{
  "n_layer": 12,
  "d_model": 768,
  "n_head": 12,
  "n_kv_head": 12,
  "head_dim": 64,
  "d_mlp": 2048,
  "vocab_size": 32768,
  "activation": "swiglu",
  "norm": "rmsnorm",
  "norm_place": "pre",
  "norm_eps": 1e-05,
  "positions": "rope",
  "rope_base": 10000.0,
  "rope_fraction": 1.0,
  "qk_norm": false,
  "attn_scale": 0.125,
  "bias": "none",
  "tie_embeddings": true,
  "parallel_block": false,
  "extras": ["capped logits"],
  "init": "uniform",
  "init_std_qkv": 0.0225,
  "init_std_o": 0.0279,
  "init_std_up": 0.0322,
  "init_std_down": 0.0322,
  "optimizer": "soap_variant",
  "lr": 0.00882,
  "weight_decay": 0.0,
  "lr_head": 0.00833,
  "warmup_steps": 200,
  "schedule": "wsd",
  "decay_fraction": 1.0,
  "decay_shape": "linear",
  "final_lr_fraction": 0.0,
  "batch_tokens": 131072,
  "seq_len": 512,
  "doc_mask": true,
  "train_tokens": 880800000,
  "steps": 6720,
  "dataset": "wikipedia_en"
}
Each number is 128 + 24 x the weight over its row's rms, rounded and kept within 0 to 255. Layers, rows and columns count from 0. Numbers have three digits each. The size before them is the row's rms in percent of the matrix's.

# layer 2 attention query, 768x768, rms 0.0225, rows 486-511, columns 96-191
093:135069099129111085108135117142123144137101127129140124148161133103131137107122116133076094131126087129078128075139115164145139143120093142141110102096107154126147138112114169154118158103133160107131118138097110127112095165136128120130131135142148090145132137114068097104136106114135127101
098:176163120130104137131107165122098105129094116133164151095132127138087108108163156126135137193073070118100120144149125092162143148125139177103133111185175111085120121131094118122154164118112125137159129079109124158134137095110121122133129123090141102117115159166122138117135105116171112128
097:097127179145122145107160142125126147102084113144130143138132164095112119124192098146128099107139164187113093131135132103126073098155157122160145096149127117130109098158127143121156137130122141078169120127084105117147144119122160116131141084085098108103169117115121144085171182114122101149
099:131102112099095130121141135110105127108088140114114144105149121147113180105161139121122168099075148071194137120110103140117136161111110129111153109144120120091140147132115150129098096125129141148133141132117143100153164121148102140170139149131152131126131156125116119147163166155087173127
091:131134134146123107113104130146126126129122095140158163154055124145108159121142103100138184154082145128162109156148123154137133127151148165135096121149137166097142123131117116122142161163124148137129133134152168136110179116117126145136155112141078065120132141108164094141138092123139147173
095:108144133113111132124218122140172113103111121146133105185146127124161086131094130128114090146074153079120091139104129146128155095131123176142097145105102172176101140117159150161137126135156105147143130146144123103096134113110096122129149119098146080155099164188153125151126113124127106177
091:142159109164125155145139110152114152119087089091120146092138142159112125159189113107148080113172121143136110135152094134156111120151092133124131152101098116167179128082132119127187113156125109134147141087136151141138129132146111122133077116137097139155187065144161115154131146146122073111
089:127112173102111117104112088133126116152132114122180106128101119095146115106123179083148110136092110170119116114125124147131141105114178150145153162170161084142150136114105136120071124152080107107114121093122132053131115064152116103128115110166121102127156108122142111125148139101139139115
093:142076145140165108160102127141128167129135139092105119110158122121116146108104084125133145115170113118157125130153102166156108122113103169131120149100138114096116122134125103142122125137152113148135127129137153112124112104136112143122125109123118100149156103129160121137164108143140135121
099:150161145151127149115146162120110092109141149160105125075119109111180134154088131095101129102099143160136138139176102113080093127109125156107125104195098099114115167182104121092130090122111125133130155100118135111129139114150146128116173131127117155156116121159123102117122155123116135074
097:180105138151101111122129114103147116109098150123176127151128089152161168103109148160091192124111138162127110117174159113088145148126066142147068084136157143109149098101118158149135127127113152135130099132134090138107156081121126109109116123101118128133104127118115154124114129146107178169
093:095138167150132083116127133107161170082147141140155129141108138108156104137158128159121164147125137146102111097151099161128150139134105125142119087115114136147133132123158144177145110094102153087148081150126151146125071078084137136164143129110105156131130131099125183126107102152092097164
091:119094153105141098135115073129141123100119128114141138103115077141142164112116121122161118149151144182112135170071105153150185126163120118120125163131146122158113120099115117129171115157167077090130103137139105147106122117114104157104104164135132167125122123125128107125143154127133153138
096:086089153140063091176119138071111167160146126161120153146086108097093091108134139100147152126121102135131142109105147123124145167091131135114121124104132120181119151134137139130115098131145175106180137116094133117125151137127118138134168141141127115130138130129146139150103111131112137154
094:121097147141166120110123102133135122108138162185121139123155125122122133155114082165113136127127112148138163160152106125156089140117154167094103138150092127067154095111166133135139163128106126161065122120178147098121083152092143127134160149152131115148143091120131131147152136085157124120
094:180128147133127093143127116160107173145072149139136134118157144148118130141123156108172167162162091161163139122113117114114118148164170122158144133071151147149103155086098122126123113093144115127147096144105136131131105083143134129099090131141168128157147155116157155130118100106123159136
099:148138116130136109130133091145093128089149105196076113107100143145117136149138135103169133114140166174126113130145166141096156108080122125122115124122127122184134117134144168149132123193153159127118122169125122164147116134169110097147132169149078144129155135175121152106138135079108148127
094:123172090050116156165144132137088153121133125129142162128075105148162168147128119193161107126120143146162159106153126133154152128141132135155119106132106143112152103190095102100141102121139096122124105128113131144089148139120132136105193160088118123123150118094147171129121104087125117117
093:104136083088115135133115125130120161123139108167122121119084139097130107113131143127144120098109105108089105158125078145165115128151117169120157138163102151107113115115126103131127147123171105140088128155119103105136126115143140106110095085175109083116061111164119186107116124119091130128
091:122155118153160142120098180071102107156111111089145134110111157101126154152138128162157118149131131076114142141108117150092114119107108110164072152160139118139117109146199137126201113126115136114103115162143080115114106143104100169145154117136114142142146152133130118127124155102111109148
100:171143147094114106099117118134092149110123178141143094111079131155092198153141185140096138135144144123148133112102155108125150128071123088159166074121101176113170152146165146119152123152154142126131144162115095148115127163112121147128140127118111146138090160102143115099105090103108127148
097:134167153117121152148084152113119155164113093111094099118130106137134114116110146161093140133138184151146119115103084126092134114200179100134117123116149183151069145114092122121155091150133158112098134146095166086135093120139108162144150126156131175093125133152150134101128107160148128107
095:169151089144087101138151079109135114127104152128156127113136132129125099116127129181111131103121160164151114140130143163153118156104086109115143151139101112157145112132147116141114103112140154131162095103160105146107134096133181160115155163116122155134082108130122132114136134126120110144
092:129117143151136102092130131126152101120117158128108133104135104133170124153129097149114121140160090129129110132151069138100112144130137174136130125167137140149118088158091119127136131163120078122183135132131139126115191116131108122176172124119142114083137158144103111108132110115151125087
099:156120128169109095154105104115153090103113151124093118143123106126109139131105136118138138121106157130151143129154130157133156120111094167137104136118122123132119159125164052141118130131156140094117110145145094101140094141107173157173122155125097085126110115086131182184161117136116143129
096:101098113109115111121126099114166124123118113131151146100079097109128123122118117139170165158142118089134153155144114125105136135160120171108098125120131103065138102155152126119159116122122138098153103145146142105103127132143133133092141134147158161150106070143132104144139151169136121101
# layer 2 attention key, 768x768, rms 0.0225, rows 486-511, columns 96-191
102:142154139137125117143119173139080141108097133151114161105165133155111151120133088093105144156111115146131125141135112119140130137122156123132102159127118117144157126113105111142106124138116132162154119128141150153125142146104150147137065127104100155071146117124104109138117159155135151121
101:055111129137142138116141141154162111149155183159120157096132109112134087110093107148116114103090121137118140148138131157160092127117126089089150131084182137143084083125173142187132147145150114111086111144096055087155091120163120068087153136142129101183115130164117155151139110173137137122
103:112100143134166143137127120195099136144107123140135189132092118114133125116164197129116110155103141103116133103101144132146111131102129092136145148115125118081141148127095133126110108142107107114132144135109123157121107144145109115137111152100172113094155128108091095131145108186136138124
102:163149101130125136104102117106113081150133088142145128114114182117116098144133106107115116165121132148103127100149161110141131109131120154116123147100086120130137074139134090122132120163152164180090113112129107157150173094106146092091135141142128153130155120144162109119065118089127143135
101:133117157088147133131105138082135107154123105108168132129152151129159127153109115108175149115100087118161131080158131121142120132134135118114123128123134166115124126107139113132138154059102132147178150086157128077170100158107109115116130130153130171145127142166194109127135138154126131164
101:137101104124128171127133135146147125120110120160164134129130096104115118135112132152114098094188112141135187165129127095120155114164093094107139103131159135142136131118095111100107133141093177177126123147115112097111100121137130121126112165144082105057113135115139148145113126105111138100
100:082101140121148133129140139137134144137074188137138094146105117157134130162111183151116116148169162140091108083136122102096117077168139116042145120179137120134129144155091128097146145102161131128135119118153114125094117079135156127137110133080110127072127108152146106149159147134125142082
093:144177084133127136096133155128108130160168167108085106133196152156164123132096100156174151094118114123177153182093136151139127131107148120123125088117121153084135114142144134128171125115110087122152124141140101161172074119110123127103142110116131099110049145137136145111118154141157083128
100:128088121125141154117191110145103084084169124129153121152146135169114083108148167134132170142106134109114127175127129122136152140136119094103133133119100124090154090065117145134120149149130114130161127131123084099096179130138107105112103111101132111121120159103110126115159108103139165148
102:132139135095125104139088086118095139140184116112130116158149137076123146118128114155137161141171181150130120142122134123133148083108110096148133158172131120106105140113148135136111146125105130122073164105176080134143179108123088130161099105123125115121114147106118142106141107123179125155
099:153115079123163153137121099100144111179124145088154118125137138110117129118099092103132072155075122100124139117156112133153119128105154111087095133111136124110147142108157131159124097111149152128157141091157120147128138128133130133097135131139149130113122159168105169134086118136157117147
099:155122071096133146117143165112132075102127143139144164123132158121120128107150146088136133103130125121144105126164074116143147156100106129155116144120108090121127112123119131105139125142140104154107136141150110095108171100091129162121098152124100143109152095144090154147146103108163118098
101:168151122065109146150113142141092167156119103127131134140144133108150127140165112145086167129157144112153131103153145148100147129095127155150161116134142107103088154156132099152142121104102113121113088141096120125158146147147137094151107099112144061130166112114138128147090123095096123124
100:160152102142152169097096126133081129101137091190148148081153103143119120102108178175097130157134131111087100139121121107165112076204114120122154150116123136163162092110105144170129149081152124127140161152119127146131115119163103137129068143129104114134128124121121138118149121102145138132
099:126103113120160141104109108100153134121156135139153158098117126135132177123113108141122159128099131095116132135157122113122141191127150074146140152131145115118101096141118099080105129090105097137126104143130147107156120124087146130176080108118161171148121128121128122138109161182115162123
097:107088145090135162087122091104139105114170128126154128136080115148123119139146135113107145130140150124134148122148157129143157066135126143109146085117114132133078125114128068176145107141138114095113140121160122154112127103125108115115115118137127117088150153173140161167117136110124166093
101:173171157085105107118174156092162134099135096137113073120149157161126135147114126138124105131108104115157108116134166148114157139123095104115146109165136152128138109143134115115095172139135146154182150156121118140148125181115132131134128107146147170121122124134165125117130123196143099114
095:117096171134099142115078132138120102140084090134136144118134098134137114123158138141167142121124107135072139115089121082112163138092122153122150143204122131075135152121155162119128151176140144165131105155137146175123139125121178164115120103112128108086125132111147107124174163158146131136
097:136160101136133127097083118173158095141134084116115098111161148110163131168093130149127125177132138113127110094139122092119081179110105132147120167142137116138109159170138133124107129109145149117177155150129171185141122131098126157167154141140154146162122131094097114130121153140144139130
096:149090088101147128100109095117150122102186112134139112122120128124112142145117087142122076099120108110156127160074099125088156135127101144086136161141133102120138189126088156087112125130126134095094140126116109131084107098153149120112121161159107098092118136093133141143163101124168106119
099:129122137151129076157083128159152148128119112077107137141138163113143103130085109111152130135150137126128101122102100161132131136115159104129110106137124139114135129152107138115095127153128140152162148085162112166133128110128155132160142156143136125132142109092144143153131103090175132136
094:163117113143121118145146155110107131122135148159128069152148117160130127105146099084119148113118118137134137141125103072119114141171105138110134119117091118107139146105148138161107139127128130114139113142121159107157064130118130121128116141183107131131094109128125105130112140106132108140
097:119128123148102150140131148135147150179119122156105172113126149144135125141109090100110127143102117114140107120173127109129173076128157135104131137108123167108125133157107120140162130138137119143139151089164086140133130155140123128111115143123091071169107164113113136149121098114139152125
094:134169137135157149134150096110059144141125142221161094098128099160146142070095101145143135117122110133101129127121177151125122100135136112093123164102136141112126099114170106122122122113105135194126153126137123113166134168137126151130108089177142155132157093140094109149098134147148150129
098:086128137144109122100126161143123096093100148106132108140173146091112158118115129104163157120126103136107108085093140141136090128150109077115136159144102105123106178172113147116119129124125172105141119106113138123088133165125131173154111174140142104113147097106108141137123102123123113123
097:157121141102139151073147141111124094117079169133111137129125102101099117126171095116075103132102109151144157130096129135164100166138115132129076124122161125130119147129086135142134110091116130133115109119160108096103128146111155090122105102088100109100129137101124193102117137121113119101
# layer 2 attention value, 768x768, rms 0.0225, rows 448-494, columns 96-191
108:074118134145146105076123117108129149149082123127142139181136141093118122113104121139074085136142106123126093172156194157178134133094123128123100098092116141163124115170166133131118145118130092147122151142143146186157115108115151172138124106134118140119181095175109132095169124132115127112
105:110112110128093096151144135140116092151113104103165130087110099124144134070087134130138088067117099143105175111088148107103170109137163197161122149108107128140119113161158152105079105142141153137132155196110139125168140131143125138172110117136136134117122145143132108130173108158134109162
104:090086107097154139136119104177136114103137131094091101150157114130080116113119149150106128093136108114130135129125141114135118084142108165153147153147127137128115131113144131187150145103115112121182132114100161150169126135115129075138156151086078098150149145090144164126158145123101124143
109:120125129108142121128116126138161154123132113148172125166123149139124061095141122115082123154094189109145113127148123157136152127143141147149170131105130112125096139116149148144109144141136120170172133178155131124116087136110141100151160114129162138131109151121109154117123125187112123119
114:111132154157133122156125113155141093154114173124131147133079143122083154119166103159115124153121115150080105110167158135132178149141155167136134141146174129110180103156094107143082160108112133153106151134127137159152135126165132144141142123126118110138139116137112156149154134155086166118
096:105139106095143148108130127136176109170137126157155133107132176152129152132142137099152123127117129109085090141150109165158107130119130096114106158119076142131094136120105135144129128145172138123176121102110124124101139121073196098161115122123113118101113109166121078130112140144098154137
098:138154132116103139142109135126154153141070114106084122164081093098092120142110094131097124162140154121122141103127143133146113108147132170127097119079141140128175133117109124139095159161101117133102134183119126111134160146139131151153126105102109072112113137104137159166145134105139074136
102:125114123155072105160090170146126141145139107138160132112152133127110151116149165071139137111106169142135160133105173141142115114082104150106067113141131122126129084127168143158114116164108170098113144099083150138102116154100149100149118131146176108124104132141147120135118092127112186165
100:085143108141126137164109116153117166171123110103138138148106134167122096102117135138108167154172155108174115145122154130161077161117117158193149073093132123144129178144118116098138072153090106091208139121141108148094129153090107134133142169118113127057143104133167160112153117091143119150
099:160118107142146148145137137177158154139130130104160097131113067154112135141121111118130167123195167148144159134086132126132090146132149125119139129090109146114122125152144146132071147094120159135124137066135124123143086065120109133184126162149170152132130155146110147170163119114177152081
101:118133130108116136094141123134149133147161074077152154149115173124119190129092121138157173137137137119153156129147124118157149121116150125165191141158085114111105150152151139127125110156144140109117129145125155083094117107107120108147132138129088147132120106142135109088103137124138118182
105:129138155136156122128099090168094160146120136163068148098134136198137107141172137146151098150142149116127180135153125099157176144143120154156170145115114091155100128135106130167112131116104123106137151141117138138122110121095091141098112172119082128139155151183130131154148111128133150144
107:123097111135108159152145108151114114160108114124086157128096110109157154126115109178128087149155154128123144138110128126120152184120153169080098147152093149138109096128137114093123137132122087175096119117164188139097132125140124143126128137152148151105130094208119112134159152129158135115
098:126113123149128092120121136126140130129153109114144160141124120141112087139129118160092133115131124153146127079091132096143147107087153115116108161092149153128153152119133112100098179161098118102094091124121078108142139098104130112088187154092085114195117141156133091131093103099121135150
105:148125116107086159090121119133124125102166109132127117142139130159124099148075144131109083135124148138126164141139128134090128155153145092129158084094096165126150118087156121134130084129134146132190088181112136124138088117113129123115182156181121139059129102125118133120139160162100103126
098:075167142085096144117167139158144117107142179072121108117137114155125156135130067143157106129131115094106098142098089098186168114126112099120143148170083118118145063122136111172154111166087099155111134117138125149132105107156115148156111146159108140130132107153129142158170141118142149103
100:146111116127136115134100091119092142068115152139089122151114144135088181087094138102128094145131119158178151112138153132115143137163148131113132093121129089127118158126130128140128094102119104136106112136131111135207128124144136113121135155139140124098159121104147072088132079143085119155
106:148137163106132130115104086117106110158128105106167121090112117135133115096116118147128130145146102129141114151172101168136125137159130132136127157178141072143149074156122117157133154102135139126130134171141121126125124124125123135166097115113086203155145089125095141169113152139116118128
109:122122139097120177107164138129153130120137144121129091139120160103127114107137166170103107109129102157132110135131142095143136120111153142137119139129122147184150122162095150125138123131141154145124147120156158120110114091129115179110120129167112119085144133127132147146136159161123120168
103:169122129120132173118121172175086107142120159096123112111135157140082116133142147138142089154115146116116151181103146137139118126111155153107108125081156099118150119156129143176143098142147141124081136101127150118127077152169152118165133119111085167161142147121145150136125123137126134097
108:131125135164126142121146136166107103144129119107148136101129105160108138126110128091138130112102105123117141172162149157124117170117123113105150190073138123140112126091119156159133146122101089109129158106093127133094169143138111114066138121120098103162137127130137141115172183158083102171
111:111119122131131126129111121157185116136085115103110124087109175131135114154144134094122119184144150105124161116173147105142160165146097145119124092120077162125109135151101183105142085157105126160130147130138103152104119193146096132099143142113095116111101131125157104139139133098097107142
104:121122160164120155154099122135142146130112140151120158150146189121163114112114136087110137146138110113127127166149129100111127178113112135109137126104117127136069117166139056113120166114090156132121135112094160141110133124108133088124131099154160106122135152113147128120098169099108090115
100:123111091125140113115129105129101183096151118144092105120116120134122076101138116162147130133106106102096123125126118135143137154142157144117153132155090056163139120137134134106143085127122073148109138134117145122124115114135128153151087102160111099106116183126135125136178100088149140121
103:131149118127148083103117122127171153155143128144106139133153162138135127106162110104137153108137152133117169142139100138125149104145139142126128112153156147108114166129141126167139138093148142086132135131099119124086132114157131112119127098109133143136164124086113110123182129105069127107
116:135151117150114132116138134122097104136127092135080152123107083115170083128152143167123134184129093160133111135131113098106138155093106154121149129135096139142155119154091129070147141121149149104117148141109138145155156099146124123122153134116121109126106145150117166134108126161086112095
098:148156113113122126087134152113152127155132119127155116121114119125152112145115137099146124124125078137152125149140136132113135150147140124126108112135147117145120126124132106123106164084116146140127139125160156161149099101151110167162149115136126140179116152134140149122130121138179126080
099:137123088119090150126095140088140156118113114073136161108173092129122107116117134101118126150153136132105184134136157157115145121134162133129129113133147124107145170153150161125132063160123101172163113162145147112113119176148160111168176127104105097136156113138152098119164104137085102111
094:117127140130158099106103097121122111118114150115147126138141156154100153131094127143135144128109112122117123126159117129114179151126126133056143150101099118132089182164139149154138063112162104174133103108137135112147110105139093099103127140112142110153138145127137123125179164115171155112
107:120112162124167113162108146140135083128088112129200113107115141140133154136138140101160116121139107109085170135115103106096128105113121111147130063143131091136109116115113168116130161107090106125084138128115123143130126154131082103088109096142127118167129154196179144167146094100077123092
106:152131144142114137120159141099128125166142150086149139114118101128141126153129128134098164163111079128126152097167145148114144118097176140123133118113064165134124143124124126123152126157134123106126148111122132146078134111108083154153149121156119133163153112129108174129134071137119114121
102:142120076136153094105127083110125092154061164152136105128119156081143139136146121155144109115121108120130113119075135148131128145153106118140152131126089117149124121136124127121143099173122145144093156120133127135118101159114140139128122140139115167134136121111097076139119133113156145139
104:131132143152114133127163107125104155162116152101081131124132135129142179152115144139117135179127134159136146098150151184069143094155114111170143141131121162146190123115117125163111082150118113122129120127143118119159165147132155146139072131170148141110108084126133135117162112139135087136
104:119127122147132134165138107125118165154140109106143126150118121089137124110144133100141159118149173128095119166122166152125137095126115093155133139105108143151119157160166102113143084142154150129099130073101112121126146143131112094141124149141144110139140128140163078141097150098096090124
101:102113077150104126160118114100158079175117107115142088103150080151111135142120119130124148089128108145107162106159139099136143096135120089097147135150123127108090091116113096145138112122128073115138116132107164156132114137105092119089111134101109125172103127141140101115153150139140165145
093:121179142111120135124116127183134130119136146127130095071133155148133117150117112149115159115141131130088125146085153128169141148192139114141148143124104122141140121170130129101162149184128133167102157167142160154142157141141137127148124112110145173126132162100124121108110112118114174128
116:143064141124103145115121125165141126128085143138169080140157123097116164106137139124100138093092101081139140109108119144125141122106094128128117120085149108111119095116128137104097110099121133098091110085090160140127162164131154141129128150142153105102134129119179108123141122119117111116
103:110144103173102128145100143133108133122129169096148136137126121164124099137140144121128112108137112170142139150122146141143149165124166122116165133115159119120151137131151117120125172146128138123155141115126125154146132122161110138129156103144184160105111093143127109109129125151138126146
109:128139136143132176176144088137085147149123101109131138130132133158140085118086106102139126144145157125131178153160133152154145114145087126124149116109092152131160120100128106161164157158146115119147139114113115100117128192120111095105145115139091099128105100121119105138134176152118101114
107:117098091166118141135108088127086116096100117097112126075083116110136161150150138133148148164132144142105124105134110098080134126146122118134120111163125175130137139165062152082117116109095117158087129111154150126129144130117095118077138149132153158127113070137124104123111138151138094101
103:139101138098110145124086148102130131130157110090141082134151125143127131109130113117108154113124136104136115122152128153136090098134126095107131104110175120110129130117111152115158133091076112138158131158124116145149106101165132123091126135140161134138077102117178150074137115119131127101
108:128109147141118123101121116152130169080179063135140117122126162181117107124130138138164104114127156144101178126106160136118112111117141128095141162139187110090119096131142135168139129121133153117140083161152124155141096153110143112148114130167108105097116154118171137131142149125119134136
100:140160123123130125100144131183064131156124160137126123113129098116131125118150143159083130145154107163137144087107109075140127154105094171150081141100189158157149100155152152143136172130118149111148125112110136109142155072135122114107098122126125180114161135132112197167112124147135101148
109:143099131105153117147117077152098121149147145109124130128138129114174131157167129168141149140110127135102109111137084112169118159139096106123132128138144133133130119111124160134149104132140161135117125133118106071114136112144101168136083133110114092152116119119065159143128129109137137125
095:141141143145110075085107181152148121151166105118119145154116190121126109101147140109091127118127140094106142089119130123112138167140089177152112085108094119159110153098189127138103134145148149121154119163117121108140107134121185124129184151086136107173112124130137110100126138141154116090
101:120134110115141103114131162131150106119149115170098121175107181171132147130096127075137136133167097099111126079160084118108166128104126127127162142147128139108089111124094136085080156079088100133106141084122153155116131127119113132125122103126097155126162169162152142121152131147100148110
101:162145151112150111107135148113115111131141134147157117159153155148119108142133099126145139129135120086124109097060142125146114142143106097132138127159105115142109134113135121138147119117156095127147105171156180097091098125124105114102121168153169171129180109116179089087141124124142138147
# layer 2 attention output (transposed), 768x768, rms 0.0279, rows 448-493, columns 96-191
102:135162119114096202143138154175136138087105170149069107162050138155088117113172119103128126148123100154134124114141135131136136131152093169130124119131080117113144106105087109183162134146114123139107125127142130104103109078134096109118162153138179100129126141143110145144124136108117115140
101:160115121108112141102136132137127176127105150150154166089080116137152091131112142096127183116121167133105134134139113107131116172111087145121130147109152171110111108125127105123123121137127128123092120119136159155096133095109142102080145150105158077137135136163126130096150118130146128164
100:178144160113116100154158097145094142170146110170107134126100099112137085143102117092118148160152170103157099140116086112141137146130084121096101101096164149106129152178105147148123102148107158137137092146120112129105078101111112154108113119114157163150144151126123131141167123111136130153
102:125118134141117122105149182077124117161156160111117124115086117139119138162114161124150131134102072095098131163125132104114134103109113145089095114095120095114195124121124111098146098150071109141135122078106124159194151174090189138114135158105123116135145144138112116166125103097104118152
101:139133115092146152169120158099132116130132098103079139131134161158159138155125120150153159125147160131177122159155106109117127140112108131146145115143107116165066086125106135164107154111135138173129131134193105141137101122106070174144128146157132148117147177148138168144128095128148140124
089:146121074110109150127136131097084106127131176138070153130094124137120178114145127113113129097115127098140110106136123072134132163130128111134163120113163096140166125151115082141160113131137131155135161191140147151141114159110093152132129090133124100174168129100128130086133153116111084159
096:112130113109130120136105103102133115144156138131100097167152141161152109127108145069122118105107105107111187134193104133147125110098097143160112088129070134140135120150126125156138120136181128086104082099137106075116112135118123124119099077173122135153149112162113177095107110159097160117
098:110124132137070126154139137156121127123119138139127112150128129124146147135145162124129189124151113131153103105154119139113129156138150102117151153108130172123125133107140120134091121145141119113187115116162103137142112140132139111137133145100098073119152138113122147102113129096127099105
096:108164143133192136130106132134144143125105141146117121129083120086146148126118145115124182132111112122125100107148159103123150142164133121134121123178142167127140154128128134119085172134146176146140166213158118124122130118095122140139113128120151143136124148109087116096138159156115090113
096:146107134132127157091152080121152141106138132106129128183142113120076130116123088162155157079113114137120123179183112144132154123122185144136147134180110128169124096099116116146099157138115120125126117134118122119129142131171111112120103141138138163131096112117075153099133172134174129108
093:122115105107138095147110138094108111103134118138117139109118177117121119097111178161121085148129145116135124113180157118107107121137115098120117134099130136153137149135115120110118137121106127097125147123150128111092154123113160118104132107106157129148117117104154116110117142102113124159
097:114155096141158131140104119086104109113091106150092079118149117085148062150092162104141111114136116137105123125131132118117097149116111149099112133087119145182113157163167123132166118182161126121137101151131133110147133107153117152109148140119114149147124141155190150154130113139125123127
100:144108134114176113145139141130154094151125143124137119110108096142152128128138130146172120141164137114161118166127128155102125138141185072106144149155128114137067162129088117162121118121112122151152135148156068184147154134088087124113111136087106136185114120104115122131112117130174078168
096:124121131119124131114134101144111144082134146146147118155071118082147181143117116135143130129120125141067111113162121106119154126176088142140122107115144102139140087196148157105106128105094088109133133087116153108161114142110164150179106090126117094136180124145133136139121111126103183071
097:106140123120097086164103135061070102174102152166118130089123097133160100131095111158156115145119095146105101132129101147130097095135093150100110113142124116153126142170099111118130088192112136123105157144128174135126161121152165113091137102120105133137126122121097139089081124146089097132
097:108069126129118126140116101123136103160122112126086121143135105096124068080114181110129146098065115085146181143145135103134102130146124168187128152170128150104134169107122121135114141105142128111156097114137107125144107138145117142123129124092131120115146108125127127127137131179143147133
097:118125132132127126132137159099108138088110115073105147088159156116124066168132166131110176120146141122064139142098112142134146124093081125137116139122168163122126133111139123152079128145119113120144130150134142145111083130175138108175137152147125149088166142126121135154150166084149151112
100:141119095163147146136149137166162124137105144086121126134159149125139100110081145158120133107146154136120063118137125119114090146159156107155173159164108145147107094138130154155138170104161123107117096102131092118112068090099138119093118112129149115149122161132175131119115134126136119177
100:143135149133145155111107128163154141075103119116152128171113100132135139148108113105122137139124136140085163161117108184120137122109103103104138131108117107116109118131124152120122143137115091141127148153106145179109140125187140158113125125105111100103169134125100114110156107140117115102
095:101127112158139106192105112124160157139120144142111115165114144096133071121151125097079118101160159122154141132165071145137126148110186154130129125173112139142158089083122148119145143105119128185099145159116094135134086129098107117130162108126127133138127133110153154140153102124164136135
100:118135137118054097138110136099138163073106113128143157111109129112122137097171104133137136149144067088147140149102169167136110099167112139136092134144111164150155106135113085116145091150127161161137167090128121133141128118163122139119111146091147093120078172129126102118093067111125117149
103:158109104114112122085156168039097137112170128134156134126096131152129115083106152145174148136119098111092101081134136123112124139139135135151140145143103140115180093139132145105173131170124179182120121114082112170139161130110127125118115147127111146142171115164085090150097134149148100130
096:108100116166103122121114123110144099093172147140140106124144096100080142091154136123156151170125086122150148089089164104113124153160132105137137083109120127152127118116126140106088154112140152163152153152173093177120131129108111130109183141129072144078155146144145126150150131132127103115
099:152138137133111132135174137122106083157156149137136156116181117184156116103089103116137140137161167088137099131122118126105093097121125145148146114151101136125122108120139082122106167135102162108092088168093161122152147143192120092112119131098166153133103093106148142112136179164141137100
096:126130178147163144148134126116152142152142112094126105145139160096154110133085202127121132158134139078106140129127135167149087153123126153113110112118113154135120129134152130128139141104111126153120119089121111118128105107125115125091109104124102125111124104111091103137161119131155127152
104:117134123128119114133162163174113110131114118166115122155184101168085122121110093133106135127138126154124098111160052129144088132100155126094120103096131114148099121110136119159105154149137129099083079077113105154127097075116129106101115121142099113112149135118144106154129114135117113119
098:059112150129142171097152132126133120095132148120110146155140151131050127109164111154133141145109136092108115111124121142165174138094127130088142120135165101130131119119122153169130137145123128118133131135134131108178134149127159130153100095133146144098123123114124128083116185076095161107
096:101161125115132133103138130162108138134077134180121160099086105103139148143181092091125127152180080139130154094115101087114117157155099136169099154108141167147135135156144131118111155080119123141086144153156160114129158185106151128114148148118148092109108123177145133100109144100078126144
089:122150158094125167177121112085063103113104149132143132152126148088098081133142139103082126134141168090145156178135073123160096131132159132170104110127159135124153118120160119105112147145115119125093122101103124098157133163109122077197089130107153120113088111132148143182139148128126138160
096:151130134135117150149109117156146152111160132137097146153110131137104100105158155111131116143178106056145133140166128102116107126158102144183172147089115115142096129110122152129098111131169122087117104118087108139092132085140111130120117091129137123156104090117147115111111122160120098129
098:138138102105163146116129138125137125141118166138146145137130163113143113189123121161121117167124139153117120131111124116127080080137138115104173123140123165070130116135139141116159128134148083148159154136126076126147081129138121137113113098117112101139086056127115108142118175115171122144
093:140167104092132155152144136141148092136141125167162139180086096170102115176146190120133129121151118106088135113114130165089145127136139126090097148119138110111114123135059178132112096119108157144158092136101138150126102142143121155158085123145115158129144173076144141145159132153146110102
099:127106139085137138139103124076156130162151101160133093146171104094185090113133147101113118149126113089162128158109133079143121104104165129123152108138108130132140154132169077126156165141151149139150129142143121140132124105108092110122113114158179102199137145141091141135109142129105140123
099:116154110111160134131128155186144113097154147141165129104138141131141108116133149116124110104121105097121119068134173111114129090166123117137100169086132134149109147143112103151119119142118103132135174114125139099114122160130102145129097111156121164079139115129114131139164129149090116131
094:125144147141117164110144107107097118094108135096118146105120145116097088164165146113130111136116110106152151156141140120104106119164114123151148146192127154171156127178129091118113126122120145141128132074129145144143135171164146153094156099096144147105123108156138053129162111108117086117
091:089087175121141112118135142086163116096095104158115154157137119139135136088115141128149090102131152133106167111127115137116127127117118113130108132090191103141121132094184113126147172081151135106135085149115141122146122102144130141123186139167111146150157109139129133111147145133124128141
104:130164136150103106130108116153140150131135112135112100134115119141070183116142128122125141163137105201139110109160108082135158149161127129124166137191124115145142112128130174123135111123164134130160129176125112136139189151135112140093162178110161152117123106153153115142111098144120140162
097:128108122083128170141146134167105141149072113152100090106149128104136166088139133113182164117083106142113126094136135161136106111118148112128094139122088118147107129139135113107134155087109150171137124140165162114166142166166179102165122129146140082122135104105108107092102140114110116130
099:143126094157113078126109109115163081127117112124126151129137132096139148139156113121141136166116078184098119199088179130169130153105148115134116128113143134125119174160116122121143116136091121146127141085189101146132153130118125112100123124110103117157143125164094111107166102130134143139
100:157135156116142106085142125135098117143085119138119155175145096173133122094110079124157142167130127152133105125126134109130150154055118090137141152092181099150132121115095150181138156140115104152133122121114124122120170091113121145157135154131118102124117147116152127143169044076120140129
099:085133145135137148109173105102104106124110105124116154141182159140115078093143097161128114148129137121116154150116104153103139160146114178161148096144119160128118161188140148140142136155146112107138122155146180111137146156129146134131099129132130121113126112079121170150131093131107135131
099:143133135086152081116108108113137113165116127134086111117127127090150118110103150113107147128123116152103100131107103099119161100072120130125132107169159141139131158116151176145104090126164125103141182164114114087102159116165159149099173097113114130144101144176120138158134142125111106131
096:121140119128144128117143113155154152083124076135150140106116129116146181095121072102134137082148115129130116142142159160116112078097175104118163134100110117149114119137123124127082149134173126122136105074111142123180082125094154146165109124156153121131091168156112109095099117092139127100
101:141132142136098091085160132118133103136137152117114120108135143118083114139120110149171131110130081073108107117160170163127128117159157135131158142146132155146125088150141100112127151135141127124131110106140137121113121081099126078124082083125135125131143139121117151171119112163145129129
095:153106117164104156151073150105159180135100159130158143115127107130129169168152152092137104137152147123092088096155097159161155132132135115101174120124128108118099140089155134136139154126118155142103111109129146128125160097134108138171149112100126096112087114125106126136116126123106097136
096:109150135134133168114139105102116109110126106112076162103114079109113117111141158145101117125148150143124110132117145103143106158112116133107109159166132099134124127144124077120160155149088111150132104123131069139091119091128107133162091115123122128099106115093134126128152118088113103125